From a checkpoint of a small transformer trained on Wikipedia.
Size: 14 layers, width 320, 5 heads of 64, MLP 832 SwiGLU.
Architecture: RMSNorm before each block, rotary positions, biases on query, key and value, tied embeddings.
Training: a variant of SOAP for these matrices, 861M tokens, 3284 steps.
Each number is 128 + 24 x the weight over its row's rms, rounded and kept within 0 to 255. Layers, rows and columns count from 0. The size above them is the row's rms in percent of the matrix's.

# layer 7 attention value, 320x320, rms 0.093, rows 36-63, columns 0-63
size [ 97  99 102 104 100  93 106 100  99 102  99 100 104  99 101 101 100  99  99  97  95 101  92 106  98  98  98 102]
[[143 116 130 150 105 123 105 116 180 126 125 140 135 163 103 130 150 156 143 117 145 124 169 102 136  90 124 132 125 160 135 152 124 117 103 129 144 136 130 158 105 122 117 165 146 110 116 139 160 114 104  57 117 112  95 121 145 135 100 124 136 131 147 149]
 [125 135 130 163 123 140 164 102 129 131 151 144 133 120 151 119 110 149  94 154 113 125  95 141 114 125 117 156 155 151 126 136 125 152 144 200  93 153 119 158 113 139  92 152 112  91 151 139 127 117 124 106 117 135  96 106 169 154 152  98 140 117 130 157]
 [108 146 111 159 118 132 134 116 155 113 143 132 105  97 136 151 150 191  90 130  86 106 146 165  87 115  99 159 117 136 130 181 127 101 145 191 113 131 131 144 124 133 118 107 116 159 104 146 170 135 119  94 132 113 142 100 136 149  87  92 128 145 128 122]
 [128  91  68 109 111 106 178 135 132 113 127 147 120 152 137  99 166 127 152 132 135 133 110 175 146  88 145 128  82 169 100 101 161 139  55 136 151 115 132 147 109 113 121 139 106 143 105 128 165  99 130 151 124 131 133 151 128 122  73 155 130 155 117 105]
 [188 120 183 166 130 118 100  91 146 127 136 148 128 126 135 115 108 112 110 120 118 174 102 131 147 165 104 142 138 144 107 147 156 118 131 180 101 104 143 127 137 114 144 157 184 119 137 105  94 108 120 176 149 137  87 127  95 174 144 120 134 119 126  89]
 [121 140 122 140 109  93 110 117 158 118 132 140 158 153 110  62 117 100 129 157 122 163 115  97 173 158 142 127 104 114 132 109 131 114 114 158  92 104 114  95 148 121 151 129 126 128 154 118 129 129 125 113 150 135 116 126 121 128  89 111 129 133 140 168]
 [147 164 146 183 165 111 121 160 171 143 140 125 116 121 157 144 208 124 149 102 168 178 154 135 153 118 160 148 125 135 112 117 111  79 130 117 117 164 130 137 134 125 107 126  78 132 102 130 119 133 110 133 152 145 155  78 171 155 160 167 123 144  98 129]
 [123 108 129 148 134 172 138 161 166 139 123  98 134 127 184 154  99  92 135 101 153 113 124 134  86 121 123 106 113 137 110  69  88 160 127 117 151 118 135 117 102 120 146 127 105 133 132 106 129 167 124 145  98 124 121 157 153 123 122 114 138 203 120 163]
 [ 96  67  75 124 114 126 173 107 147 157 144 144 125 154 109 117 146 100 128 110 109 131 181 149 122 117 119 114 155 144  93 133 177 133 110  98 147 136 127 131 179 138 143 119 123 143 111 130  91 147 111 110 116 121 140 146 130 114  98 118 111 158 133 109]
 [156 163 144 107 108 157 132  92  73 139 100 157 169 106 146 120 158 158 146 134 124 127 144  97 146 112  87 155 117 173 131 138 135 152 110 135 128 138 177 166 146 118 173 151 126 165 133 125 120 142 116 126 116 162 155 134 140 112 112 109  65 114 121 177]
 [104 141 145 102 101 107 128 150 121 126 157 103 138 123 131 145 140  99 108 147 161 128 121 117  75 108 163 101 154 134 130  97 136 136 156 109 144  80 145 149 152 145 136 111 141 118 192 128 114 131  95 166  86 124 110 122 150 113 168 112 149 133 151 143]
 [ 93 121 105 141  94 103 119 140 131 143 131 116 131 142 120  77 127  90 155 113 144 145 150 135 149 144 124 119 161 159  87 135 136 115 121 131 129 169  75 122 118 127  94 178 113 122 130 155 123 115 117 139 123 120  96 124  93 163 126 152  97 113 108  78]
 [141 138 136 144 159 117 146 118 151 109  71 163 127 138 125 168 123 121  95 114 120 123 119 138 180 148 115 152 116 131 121 147 107 130  87 135 190 105  97 103 139 135 138 157 148 137 129 111 114 152 100 141 115 135 168 141 114 134 128 111  92 125 103 136]
 [131 143 122 141 108 130 105 139 106 111 139 104  64 114 144 136 130 104 126 113 139 158 146 113 118 135 156 158 131 123 140 126 147 115 130 137  83 129 111 117  79 159  81 148  97 139 149 148 118 132 139 166 117  98 122 118 122 140 141 124 145 131 126 126]
 [102 142 108 122 132 120 123 134 134 165 168 132  76 152 115 114 147 148 107 130 113 123 129 144 143 150  82 125 130 105  88 111 135  95  96  93 114 107 126 126 126 154  99 133  72 127 132 153 156 140 134 103 133  72 130 172 144 117 118 130 152 168 138 120]
 [138 129 129 133  98  96 130 127 102 132 104 106 134 121 109 145 124 157 119 120 131 158 138 137 148 101 110  77 131 110 131 125  87 110 145 130 125 140 121 127 122 131 143 103 116 125  45  96 149  85 147 183 155 144 102 120 119 107 103 140 132 159 108  82]
 [ 91 126 132 143  92  91 124 144 139 116 168 133 137 163 118 167 180 133 110 124 125 146  73 138 152 106 157 132 149 147 163 133 130 140  75  91 156 139 109 101  96 157 145 146 130 121 124 127 139 108 146 108 157 124 106 128 119  82 127 167 133 120 137 104]
 [135  78 151 114 100 117 145 160 154 155 165 120 124 137  81 147 144 149 144  99 115 116 154 140 136 129 146 142 147 123 185 116  96 121 106  80 132 162 133 119 133 140 141 120  64 112 140 150  84 125 142  99 134  66 134 170 115  87 132 137 126 135 119 110]
 [177 116 145 141 138 142 108 139 109 140 125 145 127  88 157 143 124 141 167 121 120 165 122 106 130 106 134 131 129  85 120 123  92 119 116 161 111 145 115 151 108  97 142 130 198 195  92 103 185 128 118 142  84 118  86 176  87 168 115 100 121 103 121 119]
 [ 93 103 151 101 146 101 151 112 139 170 147  80 137 103 170 105 118 124 149 112 114  90 134  92 144 115 143  85 102 134 171 126  92 117 138 116 134  93  95 124 117  95 144 131 136  99 116 167 129 176 134 137 144 103 116 128 152 149 132 128 119 134 109 138]
 [143 152 158 101 114 156 125  76  90 143 147  95 136 121 138 138 112 116 122 133 131 104  92 106  90 150 145 157 133 153 129 114 127 141 140 124 113 160 133 116 130 149  85 112 151 106 103 121 138 104  67 172  93 134 129 111  96 169 194 157 128 110 161 150]
 [106  76 102 134 106 112 162 136 132 145 150 117  74 122 126 127 179 174 132  99 139 104 156 159 138 126 123 128 144 140 148 130  73 129  97 119 148 132 148 122 155 105 100 107  90 100  96 162 144 117 110 105 167 105 155  97 169 129 104 158 151 160 111 133]
 [148 128 165 104  95 152 141 147 136 125 152 118 107 127 133 113 161 121 182 100 142 138 144 145 151 123 159 119 104 109 132 113 131 172 129  77 148 122 129 130 103  85 123 133  69 142 124 126 165 105 183 139 105 117 122 136 189 139 152 127 109 123 103 132]
 [146 181 141  64 133 128 146 102 120 114 117 135 127 113 149 126 126 122 172 160 139 106  96 100 131 140 146 114 147 117 130 129 117 143 136 123  85 130  94 140 148 112 158 162 205 101 103  82  93 148 132 179 114 170 120  94  95 143 102  99 115 118  94 183]
 [168 185 100  93 118 116  64 114 139 115  95 143 168 126 143 108  87  86 157 138 136 175 111 106 126 121 109 154 121 144  98 151 180  86 117 147  81 108 119 146 150 149 154 111 156  87 161 125 123 126 138 147 102 149 134 127 120 137 156 139 134 127 117 137]
 [138 145  96  93 114 116 117 132 112  96 140 100 161 126 157 137 138 135 152 143 164 118 130 123 133 111 118 165 151 110 129 151 131 134 150 146 117 117 136  93 165 148 130  49 175 113 142 110 128  87 107 142 122 127 137  98 143 148 124 145 104 118 143 140]
 [124 110 177 158 129 139 145 128 136 180 136 114 116 116 149  89 156 172 118  94 139 132 107 144 112 151 105 124 129 105 157 132 109  95 117  95 119 107 166 153 166 149  98 143 119 137  88  94 179  92 101 140 137 120 162 147 110 122 120 149  99 106  92 107]
 [144 138 127 145 121 151 144  93 126 109  80 156 131 161 124 202 111 115  64 106 169 127 150 112  95 162 132 140 109  96 197 112 110 134 109 106 109 141 130 126 108 119 112 120 120 170  91 150 126 127  65 136 129 110 140 124 135  63 134 149 100 139 152 144]]
# layer 7 attention output (transposed), 320x320, rms 0.0876, rows 36-63, columns 0-63
size [ 95  91 101 103 100  94 102 102  99 105  99  95  99  97 101  93 103 104 104  95  93 100  88 107 108 102 100 102]
[[129 144 145 150 150  99 127  96 180 130 121 122 115 153 110 133 140 138 123 122 159  96 134 110 146 134 134  81 117 171 150 105  95 142 103 129 104 128 120  67  90 118 109 111 153 137 145 134 144 111 148  74 139  94 126 126 152 185 148 105 141 143 118 153]
 [121  95  95 122 115 121 136  90 138 141 118 145 136 102 124 115 113 158 103 151  57 125  71 146 135 158  87 137 114 111 129 137 115 159  79 139 110 132 142  90 114 164 113  88 111 123  98 128 128 130 108  97 115 120 138 141 109 114  97  81 132 104  97 119]
 [143 141 108 174 100 100 125 101  89 126 117 170 124 114 101 154 123 146 139 161 106 132 171 141 108 104 112 133 137 147 114 132 139 136 129 185 137 203 159 122 148 137 128  97 110 149 120 173 165 130 106  72 126 117 147 114 115 181 126  99  82 111 151 120]
 [125 118  88 122 125 147 116 149 126  33 127  91 149 139 160  98 144 170 137 113 141 148 162 155 142 167 140 135 135 134 137 110 140 151  59 103 138  67 110 128  92 105  91 120 117 102 120 124 177 146 113 137 113 136  96 147 148 154 119 109 119 115 110 135]
 [108  99  99 152 112 111 136  91 130 149 104 171 160 150 126 141 127  86 117 119 134 142 114 167 146 174  89 132 148 142 137 135 147 148 116 161  75 133 142 105 116 113 131 119 141 134  78 110 129  98  88 116 117 100 141 135 127 107 117  97 161  77 121  98]
 [122 139 103 118 118 133 160 125 126 126 142 159 149 142 105  41  69  91 183 135 144 136 111 135 160 146 143 138 145 114  90 132 101 101 144 131  75 100 150 124 160 144 177 143 141 138 114 118 119 122 125  96 114 139 121 145 137 123 126 118 137 130  94 134]
 [111 109 158 143 140 109 143 116 109 150  96 128  87 163 121 156 172 160 152 142 164 116 176 124 105 116 120 168 184 131 127 105 130 135 117  94 161 166 175 119 134 104 150 108 102 128  75 145  94 102 127 106 148 140 104 123 116 145 131 171 126 123 107 102]
 [117 145 115 120 130 155 104 155 104  96 132  90 117 134 161 168 146 108 114 147 143 149 157 139 122 146 117 158 138 163 147 154  84 134 129 107 135 117 148  93 140 133 149 180  78 126 115 118 142  93 179 110 138  98 145 133 166 159 163 120 119 176 122 166]
 [103 152  80 161  88 146 143 110 120 120 176  86 110 131 141 110 121  89  96 103 128 103 184 112 141 112 129 101 116 118 103 104 140 106 136  97  90 132 134 149 161 113 103  90 139 117 154 119 118 140  77 148 129 125 132 151  91 120 173 143 160 182 162 154]
 [109 142 138 125  94  92 131  85 101 158 117 142 128 151 107 149 184 112 131 102 123 147  84 170 161  98 135  97 113 174 107 110 123 146 137 119 151 126 150 139 180 126 130 131 130 121 125 144 105 164 105 115 124 173 151 162 127 128 120 149  89 149 142 144]
 [118 125 126 127 133 155 101 176  94 146 107  95 116 128 100 124  96  76 105 156 179 105  99 166 114 134 157 128 184 107 113  99  85 142 154  81 148 120 148 108 131 106 120 156 128 156 140 134  75 140 133 149  90 169 114 109 143  72 133 131 128 130 107 144]
 [103 111  69 123  92 120 147  77 120 162 143  74 180 152  90 113 106 101 124 145 145 150 190 113 116 157 117  99 104 124 120 136 145 128 117 149 137 119 108 165 144  88 114 139 135  82 138 167 137 100 111 153 129 102 132 121  98 148 186 110  98 167 135 142]
 [116 126 121 148 134 134 150 122  83 148 102 125 210 106 100 141 184 116 110  90 105  92 123 117 120 104 107  97 122 156 125 108 163 131 126 151  89  82 120  76 154 126 114 103 105  96 116  99 143 127 115 115 138 145 138 143 132 130 142 117  97  73  99 132]
 [124 100 140 143 155 138 114 105 153  73 106 118  39 124 101 142 115  92 116  99 122 147 144 121 128  92 124 148 128 147 103 160 165 195 115 143 131 121 124 131 176 161 159 160 123 103 104 124  99 117 136 112 125 105 125 191 157  98 129 150 122 156  93 131]
 [111 106 129 144 116 138 147 106 122 159 142 161  80 167 137 104 126 140  87 120  80 165 135 110 157 100 126 136 162 125 151 168 156 124  94 112 153 138 128 147 141 121 106 149  95 151 132 129 160 110 141 170 132 113 115 152 124 134 101 154 151 161  98 147]
 [203 156 133 151 127 111 146 150 123  71 141 135 141  86 132 154 112 111 140 104 159 108 138 156 130 122 144 109 135 131 119 145 103 142 151  97  93 144 157 142 157 113 177 111 166 117 120 144  98 134 154 139 166  92 138 132  53 154  93 137 135 124 117 131]
 [135 107  86 117  91  97  75 145 135  73 153 130 146 140 118 116 128 143 106 118 150 107 114  82 142 119 149 115 138 107 158 130 153 153 128 142 126 150  96 153 176 147 123 165 160 111  85 135 134 133 138 107 143 134  87 122  94 108 156 140 161 121 122 145]
 [101 112 165 150 117 113 148 119 135 141 131  98 163 107 143 137 151 154 183  91 140 126 146 114 119 110 148  81 168  89 155 107  92  73 119  94  82 151  80 179 131 155 111 127 128 145 114  97 133 164 146 114 120 107 155 148 129 119 155 212 144 150 138 118]
 [150 104 170 108 115  78 107 160 121  81 100 142 173 140 142 122 173 120 175 134 122 144 162 155 121  97 116 131 131 101 137 144 131 139 104 119 124 137  85 146 158 115 167 148 120 134 112 126 156 134 117 125 112 118 128 153 113 132 105  73 150 122 116 125]
 [182 115 172 121 142 147 104 113 145 126 120  84 154 114 131 138 131  94 142 143 135 104 181 113 129 122 112 122  87 167 174 148  95 107 153 116 144 104 174 112 153 157 116 105 149 115 149 136 111 129 116 134  62 138 178 120 139 121 141 136 119 132 103 116]
 [153 107 132  84 132 129 188 101  95 112  90 147 157  85 122 101 116 145 135 154 128 109 110 162 138 146 149 126 144 142 108 111 127 157  86 127  98 154 170 112  72 167 166 127  72 159 128 117 150 136 128 188 117 123 117 102 116 138 157 144 128 148 170 139]
 [151  85 113 154 116 101 110 139 152 159 115  82  96 150 120 109 169 162 107 126 104 101 130  89 130 134 145 137 142 131 133 129 130 110 132 162 115 140 129 160 110 140 151 132  83 157 126 138 139 139 162 122  81 116 159 144 117 139 117 137 169 119  70 144]
 [162 131 104 135 132 129 139 150 113 111  95 129 107 139 135 143 161 139 187 134 117 136 173 159 150  99 162 123 116 144 109 125 118 157 104 125 173 155 107 146 138 103  81 108 120 166 149 130 117 169 131 122 144  98 151 104 122 173 123 133 137 163 127 115]
 [ 91 197 116 110 159 139 149 150 151 156 120  90 169 100 137 100 125 101 139 177 132 155 102 129 128 169  85 148  74 114 138 147  57 110 137 120 128 149  98 113 140 111 138 171 124 120 130 110  79 108 141 157 119 162 125 118 106 114 117 106 131  72  86 165]
 [118 164 162 133 117 124 112 144 126 165 133 133 140 132 126  83 104  89 110 130 122 165 140 144 130 136 101 165 120 120  95 121 199 101 156  88 112 123 123  79 124 123 128 142 114 131 135 136  91 120 107 137  79 163 101 138 124 139 146 151 142  93 134 107]
 [109 107 144 147 101 142 106 170 103  84  83 130 127 151 135 109 139 106  81 158 141 140 161  96 143 148 101 173 113 118 121 131  54 122 138 153 132 142 111  80 107  74 119 107 171 124 148 124 115 135 153 141 117 158 114 133 124 111  97 141 104 126 131 144]
 [104 116 162 128 142  97 148 129 126 181 147  96 126 171 170 107 156 123 119 139 106 107 124 147 100  95 164 115 136 113 143 135 114  82 143 153 134 152 101 119 121 164 146 115 111 134 134 136 147 109 138 115  99  99 157 153  96 122 111 135 171 116 123 141]
 [111 141 102 134 121 117 159 141 126 106 119  95 135 130 136 181 112 160  95 140 115 104 101 140  89 118 153 118 120 132 158 129 122 134 106 103 132 119 162 132 123 151  91 133 155 185  95 138 150 137 140 140 115  90 170 113 127 120 150 152  89 107 135 196]]
# layer 7 attention query, 320x320, rms 0.0836, rows 64-88, columns 0-63
size [ 87  86  90  98  91  92  95  96  99  98  98  99  98 112 109 104 104 103 102 104 113 108  99 109 105]
[[113  87 129 154 105 143 127 107 139 131 141 120 147 133 103 136 125  77 137 128 121 138 112 179 143  88 124 128 108 112 158 175 160  98 135 150 117 104 139 110 157 154 125 141 136 141 120 153 178 119 160  98 118 120 158 156  99 116 119  88 118 153 155 155]
 [112 158 118 102 138  86 167 122  97 130 105 129 153 146 181 111 149 133 111 104 156 141 176 139 130 100  80 126 115 117 140 120  92 124 107 122 182 126 121 106 140 121 123  96 123 105 148 117 119  91 157 178 143 156 122 135  87 109 144 123  97 145 115 105]
 [104 131 133 130 117 131 134 149 117 109 163 103 114 122 127 146 114  69 151 120 169 142 130 148 112 176 115 147 130 140 124 140 114 107 138 162 125 115 118  72 153 143 145 136 158 148 182 148 116 105 145 102 176 137 174  98  98  95 131 107 161 124 138 105]
 [132  93 146 149 118 178 135 115 146 129 137 133 106 101 153 140 144 134 108 124  52 122  78 133 134 111 142 119 127 108 127 123 133 116 120 136  65 142 119 139 123 125 130 145 103 142  94 119 168 205 115 122 127 125 133 135 134 141 146 119 113 151 133 154]
 [132 134  91 113 145  73 135 140 120 123 107 143 178 145 125 144  67 117 112 116 162 155 123 158 112 103 127 158  88 142 140 114  90  97 128 103 151 130 110  93 133 111 103 155 125 123 141 124 132  88 147 143 143 115 159 119  90 125 114 150 143 112  88 104]
 [114  96 115 112 148 138 136 135 154 121 143  65 111 119 108 147 103 116 108 134 115 109 117 127 120 135 139  86 165  87 134 142 127  81 157 162  92 111 139 168 128  69 137 110 139 167 136 123  89 173 115 104 165 124 146 112 127 158 122 101  92 140 150 160]
 [101 129 121 149 121 148  60 159 192 130 151 162 152  97 137 144 125 142 123 102  98 156 108 116 104 121 137 148 153 116 135 130 136 122 119 112 133 120  81 113 154 161 147 136 104 125  87  87 123 130 108 113 108  66  78 136 141 114 168 111 131 135 102 158]
 [129 145 118 115  93  67 118 130 141 122  94 134 159 156 127 111 117 154 130 107 131 104 100  79 166  98  96 152 135 162 147  98 108 132 141  92 114 125 125 108 159 139 100 173  95  90 117 135 135  78 113 129 123 114  89 173 109 151 106 133 171 111 120 113]
 [105 124 116 146  90 114  89 124 150 115 123 149 104 114 104 135 165 178 118  92  91 118 107 113  99 125  89 156 124 152 133  89 102 144 165 127 117 128 117 124 127 142 147 116  87 102  94 130 139 140  73 117 133  99  74 147 142 139 143 121 157  88 108 120]
 [120 142 144 148 139 171 149 136 122 137 115 171 127 129 134 145 120 132 161  99 129 152 134 101 117 117 118 144 112  97 158 131 108 138 129 112 101 142  78 147 161 133 129 188 125 134  78 106 119  95 130 152  79 170  77 154 106 129 139 143 100 127 156 134]
 [149 153 113  56 157  91  81 151 124 154 104 143 150 158 130 135 104 117 127 132 163 102 127 142 180 112 129 100 133 172 173 157 140 118  90 109 153 159 149 117 130 142  95 164  97 137 127 121 170 131 154 122 141 137  98 156 105 124 140 136 124 114 139 124]
 [108 139 138 122 148 181 181 101 102 102 145 163 132  81 127 148 144 102  99 140 126 137 154 127 114 153 134 160 100 121 121 106 116 117 139 134 109 118  85 124 130 131 128 139 165 141 161 114  77 118  96 150  82 147 147 128 136 149 156 113 103 128 114 112]
 [124 134 111  68 147 140 135 117 138 122 152 125  99 166 142 141 110  96 130 104 111 120 101 175 117 155 152 117 110 125 127  81 139 114 156 106  87 115  90  90 149 114 151 110 143  82 132  94 154 138 100 147 124 182 128 111 106 128 159 134 172 151 131 136]
 [147 145 167 135 139 181 145 127 116 132 110 162 119 111 113 138 192 111 168 139 141 118 164 115  76 116 165 155 144  41 108 102 116 114 146 134 111 125  97 114 146 199 130 137 163 124 159 112 105 100 123 166  97 121 128 131 147 103 158 103 104 136  94 122]
 [127 113 146 139 152 101  94 173 147 172 145 137 152 108 130 105 146 135 111 104 169 148 118 125 160 188 146 110 118 124 110 174 143 118 110 121 100 121  93 107 128 138 161 136 146 113 116 130 146 154 118 113 131 124 130  92 103 116 119  87 106 115 146 130]
 [140 127 136 108 105  88 115 159 103 155 116 120 172 138 158 132  90 126 106 153 124 122 126 137 152 136 102  93 148 153 145 147 165 125 121  85 123 137 153 157 157 128 107 145 140 123 152 130 160 133 155  73 129 111 167 147  67 100 120  98 141 132 134 128]
 [153 164 156 157 104 146 137 124 125 100 137 136  95 143 102 160 139 132 100 146 101 125 154 121 134 186 100 116 107 118 131  89 124 141 122 134  99 111 165 100 126 128 173 112 113 110 137 104 118 101 143 152 137 142 117 129 122 123 124 144 129 103  93 121]
 [ 85 102 109 142 111 113 103 164 143  98 104 120 138 102 124 132 160 163 136 135 130 121  91 106 102  89 154 186 130 118 119 111 123 124 156 129 138 160 106 136 148 128  98 125 159 190 115  94 147 111 118 111 121  60 124 171 141 135 124 114 126 162 159 118]
 [156 169 116 147 128 140 134 183 150 121 110 150 112 156 129 121 130 132  94 112 121 139 163 124 124 157 104  88 129 161 130 126 138 152 120 148 102  97 130 117  99 125 125 141  98 138  88 119 149 127 128  95 140 134 157 154 164 105 123 113 132 130  87 140]
 [134  94 110 122 139 136 181 108 132 134 132 156 100 173 123 157 108 134  85 147 138 132 142 102 116 103 117 145 143 134 149 138 157 118 138 100 139 151 115 147 132 115  79 151 108 131 141 119 111 122 120 167 157 116 125 150 115 111 135 143 138 161 132 125]
 [119 120 124 106 100 165 104 122 134 139 119 106 133 144 103 136 151 164 144 135 117 128 106 108  84 154 142 132 130 152 109 102 148 199 153 133 139 100  87 108 152 141 124 162 121 115 114 102 150 114  91 141 174 110 112 164  99 178 194  60 156 154  76  99]
 [118 158 103 108 168  78 109 134 110 100 125 141 169 153  98 124 103  96 115 116 106 131 133 168  85 176 150  89 116 147 132 107 133  58 100 131 152 107 104 110  96 117 160  97 152 128 120 115 134 134 149 146 129 170  48  96 142 120 143 130  77 135 120  97]
 [108 130 139 142 133 111 121 157 112 140 126 102 104 163  84 103 109 112 121 123 168 114 131 105 141 104 133  78 125 118 163 127  95  98 149 111 114 113 130 132 138 157 153 121 103 126  84 136 127 156 136 119 139 161 116  91 122 111 155 133 120 138 160 156]
 [173 122 136 125 121  75 130 145 157  86 114 127 166 166 122 145 120 110 136 118  93 110 113 171 149  85 103 177 129  95 122 126 129 149  82  91 180 108  94 125 145 164 101 110 149 207 104 143 140 115  93 145 107 127 114 146  65 151 146 160 133 126 119  88]
 [155 102 127 116  93 116 128 162 146 147 115 113 138 160 119 144  91 177 149 103 118 138 101 144 140 130 118 121 147 142 160 138 142 163 153 124 153 142 121 114 140 110 129 127 105 148 130 130 183 123  99  90 145  90 128 124  78 126 116 104 127 100 152 148]]
# layer 7 attention key, 320x320, rms 0.08, rows 64-87, columns 0-63
size [ 87  79  88  87  87  86  97  81  86  84 109 107  96 114 116 102  72  97 110 106 104 106 113 114]
[[135  85 107 105 160  88 156  95 117  95  84 140 122 126 167 137 159 146 153  89 144 155 132 100 112 128 142 153 143 101 143 106 120  93 127 128  96 122 128 125 114 115  85 162 127 129 156 108 123 161 105 107 150 134 107 121  78 128 137  96 124 132 108 100]
 [186 131 131 164 139 161  90 121 116  95 115  74 104 154 120 109 114 174 130 139 139 107 130 137  78 138 109 102 108 128 109 113 128 182 125 144 157 144 105  98 151 132 128 124 138  98 125 133 100 164  93 128 148 161 159 114 151 170 137 145 104 142 105 148]
 [183 116 135 171 168 140  88 125  86  75 107 126 100 133 161 148 135 142 131 136 131 125 130 126 113 153 154 118 207  76 140 109 151 117 105 129  98 132 154 162 155 111 116 138 120 128 134 116 130 142 121 129 125 142 119  87 130 175 100 100 134 152 128 111]
 [106 163 130 118  90 120 131 127 152 148 172 140 147 112 101 107 110 119 127 123 138 150 112 136 136 148  96 129 103 161 152 131 123 139 123 139 127 127 132 132 108 164 145 125 125 170  99 113 110 101 148 136 121 127  96 125 171 139 132 126 138  99  98 165]
 [197 126 116 114 127 110 119 109  90  62  95 117 118 138 155 164 137 132 134  95 150  92 154 136 127 125 138 100 171  95 113 119 147 135 103 121 129 152 145 142 147  97 164 116 103 142 141 124 112  93 135 122 130 133 134 153 119 165 101 104 135 106 106 110]
 [116 146 129 162 156 153 173 117  93 116 133 144 113 102 100 110 169 112 129 121 140 151 117 151 106  99 136 152 128 171 125 152 127 139 122 141 108 141 152 125 143  94  98 127 118 150 102 113 159  91 119 166 115 157 124 108 163 118 110 160 137  94 121 137]
 [169 168 116 121  85 116 120 137 146 105 106 147 118 120 148 131 128 120 110 106 148 137  93 149 106 118 135 118 152  83  94  67  84 108 133 123 132 129 175 116  97 140 126 115 145 183 159 118 123  98 194 143 118 151  75 124 174 140 120 137  85 109  88 137]
 [140 101  97  72 136  91 129 126 115  93  97 168 122 119 130 162 112 124 135 120 138 121 128 145 106 121 126  97 150 150 129 101 106  90 127 109 124 114 107 125 119 112 168 152  92 154  94 102 138 160 146  88 138 143 119 162 133 149 120 131  92 107 116 141]
 [156 135 135 109 133 119 108 113 158 136  87 131 160 136 155 140 114 160 159 124 168 121 122 135 146 147 104 113 179 118 112 118 122 130 138 100 139 135 124 112 149 145 160 181 132 123 140 138 119 150 126  92 144 137  93 138 167 135 152 104  93 140 103 140]
 [109 147  89 108 136 105 109 148 158 140 126 141 101 154 117 154 117 119 143 139 150 107 133 160 121 125 162 139 149 134 135 102 140 115 148 114 142 141 140 130 139 102 176 130 107 135 127 129  81 118 137  91 161 145 163 116 125 123 150  92 122 121 121 124]
 [ 80 142 123 168 135  96 148 108 108 121 130 109  93 124 124  98 106  77 128 136 128 131 117 119 147 151 112 145 135 142 111 109 153 123 125 134 124 143 136 110 119 108 102 125 113 153 115 176 182 103 112 144 133  89 133 100 112 125 131 166 132 144 128 118]
 [120 116 184 103 146 149 135 150 120 136 115 129 132 124 138 160 162 150 153 123 162 102 122 143 151  89 135 125 146 139 110 134 156  84 137 136 107 108 124 128 142 132 162 128 134 169  98 120  88 139 172  94 107 141 119 135  92 142 133 114 114 102 121 152]
 [107 106  85 149 136 126 139 161 151 132  72 130 114 131 157 106 134 149  85 135 134 132  78 160 186 133 106 157 137 178 123  96 161 133 135  83  95 130 120 131 124 146 113 136 146 104 129 131  96 124 122 128  85 134 119 123 154 119 133  74 104 126 103 100]
 [135 128 101 133 112 128 128 168 148 133 143 148 153  99 119 165  99 132 168 128 182 116 131 138 135  83 162 125 144 137 145 101 127  83  99 116 117 122 118 143 151 149 144 172 128 141 125 109  86 118 163  95 139 149 106 110 161 156 163 111 114 138 160 127]
 [100 169 121 139 120 115 159 146 131 167 156  96 106 134  83 125  88 157  78 124 101 128  92 145 155 135 118 141 112 162 139 144 163 166 109 109 125 155 162 150 128 100 138 123 143 109 190 168 144 124 159 142 126 124 120 126 125 139  77 106 183 120 117 140]
 [102 143 130 133 132 158 134 100 119 115 148  97 121 126  74 103 161  93 174 149 102 131 126 117 127 118 165 212 143 103 132 115 113 177 133 131 147 132 154 125 129 124 107 101 152 131  91  84 119 117 153 138 124 144 125 107 101 143 138 120 149 145 124  86]
 [108 149 109 121 163 163 116 163 141 119  99 111 151  98 153 101 134 118 143 114 139 128 103 154 118 144 107 174 111 146 136 137 118 111 136 136 122 106 133 111 122 136 146 139 132 121 150 113  81 113 144 121 120 113 108  90 176  85 124  85 117 100 145 145]
 [136 135 129  97 102  98  95 129 124 130 112 110 105 129 119 144 132 153 136 107 143 117 152 165 113 149 157 125  67 115 126 142 128 134 144  94 112 153 110 142 123 151 143 151 116 150 109  91 130 107 158 110  82 145 122 117 145 108 160  94  75 126 164 109]
 [153 114 109  77 162 117 110 124 102 125 152 107 112 119 141 119 133 108 114 104  98 174 164 105 128 127 108 113 128 113 132 167 123 118  94 155 136 135 149 143 106 112 121 144 122 122 155 225 155 122  86 156 129  97 145 136 134 149 140 122  89 144 103 115]
 [142 126 123 126 153 134 144 133 134 166 129 101 117 140 167 142 153 124  97 100 156 134 144 134  80 130 148 124 136 142 151 177 129 110 138 120 148 171  98 165 151 129 139 111 128 146 135 119 153 127 144 151 100 118 135 144  90 117 107 173 136 135 132 156]
 [142  86 137 107  95 124 120 108  92 135 156 135 146 156 111 155 130 105 130 137 112 138 122 115  97  81 132 125 137 132 142 144 121 104 123  90 131 128 122 163 134 143 114 153  92 113 141 128 138 128 122 146 141 143 167 163 145 118 186 133 110 162 145 136]
 [130 133 161 118 158 135 163 205 169 116 129 143 138  96 131 134 116 112  99 129 104 119 128 137 128 164 107 122 102 156 112 132 142 122 130 157 133 131 121  91 148 164  82  99 118  94 153 138 116 112 133 121 125 114 160 105 161 135 134 155 164 102 179 127]
 [108 148 129 114 105 176 131 145 125  95 133 110 135 137 126 132 123  88 149 138 107 154 109  89 171 130 137 155 128  94 144 110 116 134 148 144 171 148 151 157  94 160 119 100 126 143 106 128  85 119 106 176 153 152 139 143 141  70 148 135  98 150 153 125]
 [126 117 126 135 104 114 122 153 125 141 130 114 135  99 170 153 132 139 141 141 102 151 160 150 169  94 134 148 132 120 163 106 111  80 175 146 142 136  90 104 150 132 164 152 113 120 152 106  91 139 122 166 129 125 177  92  78 138 107 120 115 135 106 121]]